Part of a small language model's weights: 15 layers, MLP 1024 GELU.
Each number is 50 + 15 x the weight over its row's rms, rounded and kept within 0 to 99. Layers, rows and columns count from 0. The size before them is the row's rms in percent of the matrix's.

# up: layer 12 MLP up, 1024x256, rms 0.144, rows 104-116, columns 128-255
# down: layer 12 MLP down (transposed), 1024x256, rms 0.159, rows 104-115, columns 128-255
up104 100:54 69 75 69 30 40 54 25 43 28 41 56 31 40 59 48 57 30 29 26 55 62 00 53 63 58 50 65 31 61 49 21 73 61 50 67 69 47 58 45 56 61 62 50 34 50 66 51 51 41 65 61 31 52 29 37 40 60 39 73 72 56 42 84 25 56 30 50 59 59 63 60 33 36 59 68 37 50 58 67 62 32 62 33 45 46 57 49 42 44 55 45 60 45 57 75 44 57 55 41 80 41 42 52 55 39 27 38 62 45 01 21 64 47 51 79 40 49 63 67 48 69 45 57 56 17 34 67
down104 108:70 45 81 56 51 56 63 60 51 51 48 61 72 44 51 45 51 38 17 34 76 63 36 49 55 82 52 50 39 63 44 12 47 47 67 37 68 52 38 60 63 83 37 40 44 41 66 49 56 57 59 62 50 50 55 47 36 53 63 55 36 40 48 64 60 50 48 41 46 47 42 45 65 39 37 46 65 37 28 72 56 56 51 59 50 44 61 51 47 37 50 20 63 55 43 51 74 64 42 41 47 42 38 39 38 34 39 64 23 45 46 11 37 45 90 71 66 75 28 37 42 46 48 35 67 29 31 53
up105 102:48 50 45 48 59 29 19 56 65 48 50 11 46 56 69 50 51 42 56 31 57 39 44 58 65 56 41 58 09 60 40 44 37 78 34 57 60 50 57 63 74 54 63 65 53 32 31 44 41 10 75 49 62 36 59 63 56 14 59 58 57 43 44 63 53 44 76 51 44 51 30 36 64 54 39 52 44 79 24 38 28 50 60 44 54 56 53 41 83 32 50 77 46 48 66 33 49 66 60 76 49 56 55 62 37 48 45 49 44 45 23 13 57 60 58 63 37 48 55 46 40 61 44 64 35 52 37 54
down105 105:49 41 34 67 35 45 54 69 53 60 59 52 43 54 66 30 40 56 57 58 36 18 42 67 18 43 38 45 57 61 35 55 51 60 55 45 69 34 59 36 44 80 50 35 61 55 27 51 48 26 36 51 27 62 42 40 26 56 62 68 44 18 51 51 59 83 41 68 57 86 54 42 62 45 49 68 15 44 50 35 15 66 68 33 42 56 49 16 30 44 30 54 74 61 49 53 94 73 37 50 42 85 51 54 62 61 40 56 52 54 50 44 43 55 60 60 66 48 60 61 57 41 58 66 51 61 57 71
up106 105:26 61 53 70 40 58 48 25 57 49 49 42 56 54 26 66 64 56 21 79 48 58 05 57 78 34 34 41 35 41 64 47 35 61 31 54 49 40 69 65 47 68 28 68 60 49 59 69 55 34 53 51 41 48 78 25 55 34 70 34 58 31 56 48 54 53 47 55 33 25 58 40 52 30 71 48 68 56 53 42 45 68 67 37 58 58 32 38 48 38 63 37 59 59 31 68 63 53 73 56 69 54 53 33 44 58 13 57 58 64 54 31 60 54 50 67 59 56 41 51 67 44 66 49 49 59 50 53
down106 107:29 75 50 44 72 28 41 76 40 54 45 63 63 30 43 49 53 72 46 68 18 66 59 39 34 61 37 71 64 63 22 41 61 41 32 51 59 25 37 19 34 33 66 52 35 25 72 75 15 73 54 71 45 50 64 68 46 38 67 51 39 50 46 23 71 43 44 49 61 41 71 66 45 55 67 67 55 45 55 55 66 33 65 29 42 23 36 29 53 59 61 63 36 76 34 68 63 64 65 48 58 32 33 45 52 35 59 63 42 31 60 92 68 39 29 50 34 30 65 46 48 31 58 50 31 13 50 51
up107 094:32 66 51 48 43 53 40 57 27 40 42 61 50 52 63 59 46 43 74 60 43 64 43 31 77 45 49 54 62 52 44 51 57 41 51 32 72 47 37 56 43 42 55 27 60 54 60 55 67 42 80 44 62 15 66 29 51 68 44 63 69 72 63 47 39 39 83 48 34 48 49 41 39 53 36 41 47 61 57 63 40 70 59 45 57 58 34 42 74 58 57 90 31 47 66 44 37 24 48 40 30 28 45 37 57 52 47 52 53 50 43 69 65 48 60 43 47 47 64 44 39 26 75 24 45 33 36 32
down107 092:56 40 57 48 65 30 35 58 51 48 36 39 43 43 39 44 62 59 66 54 52 49 59 45 51 75 67 25 45 64 51 72 71 34 25 49 46 51 65 45 59 52 56 39 60 70 30 47 22 55 60 38 65 69 33 50 48 46 57 55 29 62 55 43 29 55 48 84 15 56 26 70 70 72 69 70 34 64 24 20 53 55 55 49 25 29 58 33 29 39 56 57 49 64 41 42 80 60 50 76 51 49 81 68 52 49 41 42 19 21 73 59 43 73 25 50 49 58 54 43 29 42 32 60 61 67 45 69
up108 097:33 89 47 51 48 44 60 51 37 48 75 59 62 44 60 57 53 43 46 56 39 45 88 44 49 60 48 44 42 57 45 66 42 60 23 55 44 74 62 36 58 26 66 58 45 46 83 31 46 56 39 17 52 55 36 37 33 41 54 68 56 69 50 51 21 36 21 45 54 33 55 34 86 52 58 16 64 36 57 50 44 28 75 42 38 70 71 61 45 73 43 38 52 59 62 31 48 40 24 48 63 39 66 46 53 57 45 60 67 57 62 20 71 43 55 46 44 44 59 57 55 66 67 35 50 54 46 53
down108 093:82 10 52 51 78 44 66 29 58 36 43 52 55 48 57 59 44 12 29 13 43 72 45 76 62 39 60 53 55 67 41 67 29 62 51 41 34 56 45 53 35 33 56 51 58 56 38 67 43 47 39 50 58 58 47 45 67 67 50 50 41 33 64 32 55 41 54 43 48 58 62 82 25 57 66 48 77 52 55 45 40 52 35 39 66 64 50 34 53 27 25 73 48 30 61 76 63 57 60 69 52 44 52 49 59 86 54 49 45 66 48 60 65 33 54 49 70 54 29 51 53 36 41 84 18 53 59 58
up109 096:35 91 52 74 23 53 43 40 56 42 55 44 55 44 46 47 56 64 53 30 44 31 41 56 65 79 45 50 66 68 52 58 29 37 45 80 35 54 54 74 30 64 38 66 46 37 51 48 32 35 51 49 55 00 34 38 47 63 36 60 80 60 67 86 58 63 55 49 83 76 32 61 03 42 49 37 67 63 80 45 55 67 43 68 39 56 39 40 41 21 50 38 49 38 38 45 22 42 54 57 51 47 52 46 43 69 45 41 44 69 20 49 34 45 59 72 50 42 56 30 27 51 67 55 39 64 16 62
down109 090:70 42 72 57 62 34 63 60 53 76 85 81 24 70 50 49 51 64 61 72 48 65 67 29 58 19 44 50 42 33 28 37 72 60 34 52 37 47 76 50 57 31 49 40 44 54 44 60 68 37 33 12 31 73 65 53 49 66 59 64 51 45 71 29 59 53 65 35 22 39 39 39 50 64 57 48 26 38 29 41 64 32 50 24 33 51 52 46 46 49 41 55 60 72 56 56 72 77 62 62 62 39 50 56 61 36 42 65 58 15 59 25 58 50 42 54 42 51 57 40 07 45 27 32 44 47 79 67
up110 105:49 49 54 36 53 60 64 51 36 67 53 58 51 65 32 36 48 45 46 49 40 54 32 40 54 35 51 81 36 49 46 52 45 79 62 49 46 47 46 46 59 45 45 87 76 56 26 54 51 38 62 45 64 31 71 55 50 43 19 16 55 53 24 44 55 23 54 43 44 52 42 15 61 51 46 49 67 26 71 93 46 37 43 44 55 36 33 28 78 40 54 36 56 45 23 40 45 37 67 55 59 20 56 47 55 50 51 59 22 53 36 99 60 51 35 67 61 22 53 32 50 51 40 55 41 77 60 22
down110 104:27 40 35 51 36 44 40 37 50 34 37 22 41 67 52 61 45 40 49 76 65 73 38 50 49 65 36 62 41 65 51 48 56 60 57 67 43 82 47 22 80 38 29 36 28 57 67 52 48 28 42 43 40 46 40 52 79 86 83 56 48 57 67 50 44 63 24 90 49 39 45 65 49 47 31 56 67 53 54 28 22 54 55 52 67 14 68 30 42 25 52 43 55 30 24 45 56 55 70 46 69 76 58 57 38 79 68 50 41 64 42 22 43 49 45 50 34 45 43 58 40 55 37 40 53 67 37 41
up111 099:34 82 15 49 57 54 62 67 55 27 30 55 59 62 39 55 58 34 52 59 57 49 36 71 38 30 60 56 83 39 39 32 33 51 22 29 49 78 56 71 64 63 51 58 34 63 43 45 63 58 55 35 27 29 82 55 67 46 49 46 74 84 30 50 73 47 53 57 46 33 50 43 37 27 49 53 44 55 36 41 52 75 52 38 50 83 49 38 36 45 18 76 31 35 48 20 40 71 33 61 55 43 37 61 47 74 33 30 67 61 37 70 51 37 62 40 45 40 67 54 36 38 63 52 58 50 41 64
down111 099:41 35 47 76 12 53 52 13 53 58 75 50 37 66 72 44 43 44 65 67 30 64 59 44 43 38 55 45 08 38 47 43 25 41 55 61 42 71 47 50 46 49 67 51 88 53 17 44 32 37 36 40 50 46 71 51 62 31 35 64 37 88 47 75 33 30 69 39 30 50 38 38 80 55 51 74 43 44 40 56 48 34 72 57 58 74 59 48 51 49 41 34 40 31 22 42 13 40 54 49 51 29 56 33 63 46 13 19 51 57 56 58 45 47 58 49 50 39 46 32 47 42 34 72 54 43 22 41
up112 103:25 45 55 62 25 50 43 59 51 59 47 70 47 45 55 40 56 59 74 44 67 54 49 74 59 40 39 65 71 58 56 26 44 66 81 35 47 56 48 53 68 25 42 58 37 00 53 34 57 58 50 55 39 31 25 39 63 61 49 43 49 31 48 52 57 32 54 43 29 44 71 61 34 49 51 53 60 17 24 54 63 48 78 59 50 80 37 60 60 36 52 76 51 46 59 26 36 53 49 70 60 56 69 68 41 65 39 56 36 69 42 63 43 17 39 27 54 45 44 36 48 72 77 22 22 64 46 52
down112 097:30 81 51 38 60 23 46 17 52 44 53 59 61 59 41 71 52 41 46 52 59 53 74 49 59 61 56 47 58 65 52 44 51 26 46 52 48 55 52 37 72 35 71 78 37 34 66 58 49 58 37 33 36 38 46 44 47 70 45 68 56 73 52 55 36 62 46 47 32 56 36 95 57 54 38 54 20 27 32 12 54 57 34 41 54 52 50 45 54 34 38 41 49 36 58 62 69 59 65 17 60 24 62 37 64 39 53 43 62 30 56 51 71 40 34 49 29 37 53 57 55 21 39 46 56 56 52 45
up113 103:47 34 59 56 48 22 25 05 62 54 86 70 67 25 56 64 70 33 58 50 46 51 51 36 45 46 52 40 37 64 53 49 35 53 44 65 39 41 57 61 58 58 41 61 64 48 80 29 56 52 33 62 57 54 38 34 39 34 35 50 27 63 70 70 54 49 52 49 46 55 61 75 40 58 55 54 57 53 65 72 42 41 16 66 33 63 52 44 37 34 21 63 60 38 71 69 49 69 73 75 40 61 39 36 47 28 72 57 28 69 58 57 51 41 36 59 22 52 76 62 45 31 45 59 54 48 93 56
down113 102:41 64 23 53 43 52 42 59 52 63 29 51 64 24 53 46 52 50 65 52 59 63 27 87 81 31 39 45 42 40 58 50 25 56 99 57 51 45 42 40 58 49 72 43 53 40 68 48 49 55 67 49 28 54 29 58 29 71 56 40 39 58 55 63 25 55 59 38 50 47 35 36 63 72 72 48 28 16 53 83 37 41 42 40 08 64 85 33 45 61 57 36 54 40 28 52 80 56 66 45 76 48 40 49 47 46 57 68 64 38 43 46 62 53 69 67 04 38 30 55 65 62 57 47 50 46 33 48
up114 110:85 51 23 49 53 40 53 22 47 35 08 29 36 51 37 55 54 42 57 49 60 40 62 45 38 45 09 71 49 46 57 52 47 43 49 20 35 42 28 30 47 47 57 65 58 34 57 62 38 29 30 63 50 60 50 34 54 41 57 29 31 34 62 44 19 34 30 38 34 27 47 73 72 42 46 26 44 73 51 34 50 53 52 60 42 31 57 51 60 55 31 61 42 55 61 62 55 70 51 58 36 71 87 86 69 19 59 62 66 78 26 38 92 34 47 47 66 62 55 56 41 58 21 52 50 65 37 24
down114 105:34 53 36 39 58 79 65 44 36 21 27 61 13 54 46 54 65 48 11 54 40 65 67 46 51 45 63 19 46 64 45 60 43 48 39 56 37 56 35 54 55 44 38 45 43 60 35 27 54 52 66 51 75 52 58 37 65 21 66 67 48 44 56 45 52 57 99 58 37 27 50 42 22 36 52 42 60 82 09 46 65 64 40 62 48 63 12 71 58 44 33 34 32 61 50 47 57 29 38 70 32 52 45 62 54 32 49 40 50 50 60 47 70 65 41 51 63 31 47 41 54 50 48 51 36 28 43 65
up115 093:54 50 32 71 59 37 60 39 67 33 84 47 53 22 57 37 50 66 52 43 36 66 56 48 73 46 44 66 43 39 49 34 43 49 33 56 25 57 40 61 67 60 42 38 27 47 76 76 69 66 15 36 51 18 01 57 70 49 72 32 36 49 37 57 38 65 69 34 42 78 21 63 71 39 65 28 67 48 47 57 68 55 68 49 58 64 33 57 66 51 60 36 35 51 52 64 58 95 54 35 53 44 34 54 50 45 45 22 14 48 56 54 41 68 43 42 56 64 35 55 82 62 61 26 43 50 46 33
down115 096:42 16 27 71 59 40 38 49 37 44 37 50 71 65 33 50 71 31 52 63 42 44 37 47 24 36 29 31 52 44 31 61 43 39 51 45 67 59 80 33 51 70 91 47 39 39 40 60 45 72 66 44 56 51 44 44 71 66 69 18 59 52 43 25 41 24 74 36 28 49 75 45 33 50 52 72 43 58 38 53 22 54 33 40 45 35 80 37 75 71 44 48 66 32 53 45 24 54 68 46 82 52 65 56 54 45 42 40 46 89 62 60 59 31 19 63 61 54 51 49 37 64 40 51 53 33 07 76
up116 097:66 46 76 38 62 59 58 53 72 34 42 47 70 55 66 56 48 53 29 32 74 57 18 52 61 62 28 51 51 48 56 40 57 74 82 54 36 52 58 38 57 42 37 48 18 49 48 61 42 31 47 53 29 48 31 22 54 65 46 70 50 35 39 66 36 33 41 62 48 61 82 52 33 49 43 64 34 42 37 63 47 51 60 41 63 38 64 29 54 56 33 48 49 57 65 46 33 82 22 62 59 64 50 54 87 62 33 73 63 60 44 39 54 23 62 41 47 41 48 70 62 49 55 45 63 51 62 50